From a checkpoint of a small transformer trained on Wikipedia: vocabulary 5033, 130M tokens.
Each number is 128 + 32 x the weight over its row's rms, rounded and kept within 0 to 255. Layers, rows and columns count from 0. Numbers have three digits each. The size before them is the row's rms in percent of the matrix's.

# layer 6 MLP down, 160x320, rms 0.0743, rows 132-159, columns 0-159
105:127111095156093224123146108106136131043139132175086141147144147145067157169171118139158177098141176193136109157140116191119114110187116152154104131112112131127134121128106093139132080148156089081132123157139139129116076145090100102144113102144101112100153138105075171126173130101115104150151094143110134107158185143164199124093123134137147143120094145121149120141070095126120109085153074096122100164121108146068080168070050112135114108159113093120192101119115207150131133088179193
112:130133128076187049199143181096091157099113078166122138112102109080123123188104130118122102166162133094093162092137159137119152145190188116061133125141102143145152088161145073169138156149155132121186165147116101156127138144131088112155102084158104123175088132145150147060128120159080154149166130151151141207077200106098190146080185128096140227172109116160130110173137105152157150097149176220158097122110141160119153154110119147123086095163037107119149096125144126156120149067165093
095:096101097115131150142163172101170113133078113130152166173118146142115173117124126146154101174081089123138054103175175097069140125162156131125146116083177110183080108150090184152106122088105129096148106165126137165082084124077164131230149116128148148089105129109152070172085137171131090107135140089131121096135117083120195168119101116100147091095091128090146107117117102140113086137157118136093119128127156131149120139136173130150140133168172177100146124182162108148113140090136115
093:126117063118168099109150146105129108128056130140146101097129121139116125181088149126095145148083101085191164171110158149091101089129197113096140060108109174081210140105124056140065036102115046127135175139094125135113159097140109106130161152151092123171153142157092125084138117157133152127103170074148184134104144140125159089069117175155168143111136125132173111148063124109164114145038090175112130115116139136146142152129113112115130151126118087143153116142122099166149119165087159
097:110099111165126064145097140169101068069129170123098120083182114099118166124099102153146131095119130116059092174141105205152112086144076126111114101162097145128190107150149095058179147161127070096164142078099140168094171168121134087161166192099157141126103172107178153143140120114081054165210145093133117160097084119146144069117155173097148109123154129169101132139095119110118127126136128162148105091099202094097101105109109081160145098119146068153113133077087151073182099110154144
101:099123110075158139161075145061131114092094128103137134130181074115113135103087125094192160136120126146109133190157143135127130123091110128118117044080124118110110147119089061117116141165103105115163106087164101147184172132117138090113194180141142148132085166135130078119140149201143156083142170128138087108110150121168109193124131133174146188130145105203113208124128136096153153054107147168089152097149111112166061203088151136153160090102133088105125145146088162144091128094115073
102:147147108125154183095164111115178121146094135085110103124124112121114187110121119095131084132202120091132115106149041109121144130062141102114092122170119114143203093172106091111184134119151125141172097120108120129113141145177141119084164138090139193088130133128162098108111128106126109158044120140101140132141126074100151128070181142141123141137159118172141212119179153091155151140078143153219140131197115105117116136168158076130098095144109150132080121179061101125136143140135133
095:145129137132146135129088143155114137152185140163119134109125150179092063106143141154109211167145119188133116116130144149150116067050099138165150088115174099101078106137124153153138189143159139105107134090115167115137181132169131135083135115093197122143094105121176182071148183177108100142110148118104116136130094098120115130125170143117117127137116052152135170144157159126128107139136120102121098091146062097164186110164116125126122107132138152122137144140179126128168079117120176
105:094100127156113148143125142148105137142139114137091100124137108130168142186083213162143139084145091077135162091184120120063164104102109121106092141152095128158124137155170096110176105121121160128087090133124145134100126075124105151096162145126099151164144151112112146126073121125121153170102159165090164135107141159096155076094166130155131059097160078113182164080122108143113132117082081111130104103098144078105088137170140091095180095110120159097130095147177171102152078177102091
093:136144068096151150141164173163178126104070118097101170109160158133156123141166079119114153103157116191125149170129085128143089091180101123095130144120113132122159144095154108187146157094121099153135149166083089152132130139054156124102136191119133149101134134142140122148100117161086079136158118094150130163162114151124086104171048144145105082125209165237202105159139112110162094070153091112107127118134155096167132128215081156109148128089122182117122103154155103156118044122148139
095:157141117135137121168075154134138125139152140095088115149164176099090125099158131184110148150132167155125161161124119136132207103118124086112150047100138181139153116111125117108148135144127133145150177195175116153163101132162119104163146114161144154073176139180091137144110116111135137144182133139097137102138109165152076088167096142126095123112120158103112095105079106136136112123132179087121096167194133149120155137056029121132101095162086094084170130161196110109073156170095186
096:156159117158147094179136072116156178144125102067165160165161154151164147116103114132205159133133136155187146193181163107118130125142114103117148120119101148119078138151125128175100123127113172214119129163140110102153088141122059166178157124159135159181043109184145118145145172173160130178091157100096099164100122168106124107173175113117098125117134122105112124122109158126132116131140109142140089082125153085157089186116174098138112026177146115155132132137111083137160089122161105
107:103127142141122112166161136073159137116159061114097093107158096143129136113094111136079116131136211106147103119087150141177196097162124112141135094124116171126137099095156137115126039141095123120064148174130123099149130124116140108102151132094098109134131133091082157119058115102164107167140151094102113016086106157114153166106084149069146149142100066145132163161155122130171194070135141093120191142172123125112146086107053170138113164086185122109159151118142143136134140104154159
104:134116103158109114104099118118136112127149137119192143050076145142226080074160137151152152124182122118116077086153183105111167132082178111161085063143114130111149112080029071107115116110126144068097094123141139123075184138172197143114147135087152152085111127137139099142149074129106102125128159093112066103138123141165173084152150103089145110118168157136167151199093118176139100114177054151088113159137175136123079194123108100140138084145158078079105145180132151113157141163109137
092:106120089164173183164174165096080152105133133187155119124149118160128157105131170092077164157132106143125133133081067128168119171172132162154131157093138092171132155107122112115084126161107140154139090132135158217135162200158167150155118100116071134093066120171137155170111173166102149114082107117108160164153125133117101196101180155092114045107101118146083155153165156119135172153124155133092144138211161177169147170181128148116156134063174102123135126127113111115112135169151135
102:084158173159060153078123131141131120129100157062093099098125141161159121076120113077180151160089113105140125194152109115070136144160163126137130140073160122096206143085102158132091167130162170145081102144187176079093131149122101108155089134117120109092125149113183136131133117162134146102133190138092140107146085184158135062112141159190121141120136143153127186141133082095149145097078147044139157081140116163148106144137126111104111080123071110129086131126135126159137146109098126
092:103161162195159119176126177130082158072145088153072106144083109142143187117105106111135102116105106144110078105088120120116159116168157118092105158158125098092125095133116167165097137143116131163133150132181166146079101196162089121104106142125166152156181158131113168148080178130156091133098134107135132107098157126187164152146068130158099140146148092121154108129123151098094146144187056181074117098137113074175109155147112062141130133119145141101127165182131111126167146153107100
085:162137103144140136102124149137120116133126152145160135141098065168179126142170127118131130117094089124145158193156151122219110159087114111119110102090099129124062102143171104186119177077114160147150135171106160172088184104080140120135073148137151109131140127137153123122125122127110129133062151143166208176118149149147129097161165142150080133083137131163111127076106083075109136114174152101135084115153180149117134186127145154101135108092133145139142088146118122168159085149169159
098:099170126081065090106142170094091187140180162123158088025049068143121178147101154103107103142114107045126125102123116179118096099122112039177130123113122114130144128169089100120139102126099117107099108125162104173130093145139138121125082091143103116138135111148138121118109123102112150088094161088149121176111155219075121107111127202125153086166101076174124134126127114152104131101092167184177127083126124137163156181049113148153164098132099167118149110142136131158139081148153145
100:176123110109152133108097090098152128135113076159138099137169069163062074151120129130081112143154160125181118117152174198091113139099178112137142139148162071122074121155065094120100112088182104153047170119099111190180130120100168125149118098144131105151142137142112112142069127202160132155125099170122157186104156137113188135077156152116131108083123141144121087171120162152130093181094169092138073179121162175116135111141149085072150082086114159116129168149076129121165093031152115
101:111096173101136109099115128151079119101139137121149137115160130092117096105109112135117173124122116117080103120084172165094195100123169072132110137197084183131161063122169145212112202125094096152097180116121156158115079114099120097106125103146139117151184220120102125102124120178127152096149161140155197076175169060143125129117119098187119140179173111122129126142196170104180117136150142149178191111140125128115096105159088133157168141132074122170169095102166135124111143093120136
096:137079125176146174186191094118103137125126077143139106157121123110105124136090089152101129151120085144110113152076142055136163153118078113096115178119144159122138155153118167113081151094123142122137096058146129078121134097153077155164114143132119093158126107138179106149116130081123192175142081094161119136086105136068164144095119171107083133104137097167186122110109106101166087087143081105186115141120172120185133143161195111117113115166146157106145105094142097158134075121184147
094:120137082127119126134099129185110076124143099133046151104099084156120127107096070146125099113071091116100085095072111086134155108119111162145155195181125063159154110127123162083122117148185125112205139080141104112127083133133189051126137125138137124113123134152133141095188139073088083119115197172164097152118118140080104118136093181181109117098148097148143175131116119114099072154121132125135080174135141141106151173116123111120086153172124097123122150148165146144130102078195139
109:143101123080122134137212123134115109131121155157122173147120130100065110126136106122054160095144091180159143089118040152112089134130162133032095085110111153101090147111096113145142149128153121101136175116105130170114142153152159155117096115189149135063111181101083078151163079120135173141147102146158134128137091142138110175090114131192066168162166108102156122141070199113151173151096142118140070062092143060127120102075103157160092082090110121109189155082105099144168152121099105
090:167127107095061127117116093133199102113127141108135144095121153139132137143160134151121099099089121165121136124152144096114104149188179124161108078133165114151133086124116158115077089064116118130165163094089151162143185164171158101119119115114119140090138140166163183148155120076151096160150115113122084136070136096138115125137111133122118137121110106057036107147095129072097148114086169138114142113039189091171129152124123091143171091127125113106104117165148165108133137158070140
098:106154132070143132168121129158156146144149187126132179087146100168099118084161100138098136146119101096118148132140175104126150151169075072135127118107111095165071136123166183191106135123174148105084156197147103104121073118126108115103079215136130110066127153093121119156090154146163145097118097161148114111126135081189060063103238154116208154152095129091116109102112139124157121093106151167132116125107135118109088093106148143159143120131164101090234039074086083078143161116110139
092:103160150147123101124064101136138203150101160144141096166155118101135142162099125088103096132117145085107050132125088144108096167074133113144097072109119077102131094145159111083103136133116176144131102123172116112190125177097119111171098099128132153117128124177132077154135133101106089154080164129064125115122170145101133149193130102120070113175156122097097161132103213101155161140110156106109157151131114150122142102088161162095140109172131161116114168186151137127139174158060128
098:146115097154111117113131138121155098156152190138132141124144063095112142113138087102089103186083077145118163111136152156144148148138149106109081149097140094071154150164113086148165183142129128206121092130094129106073124172155090108160096132135145146132151086175137089097131112129103161108149193084193159110122183112105184138131117092153121150183129065124102127126076046097157080115084121133121168150169197171068120130132133112119138144165056148127139103116169127202132194201108150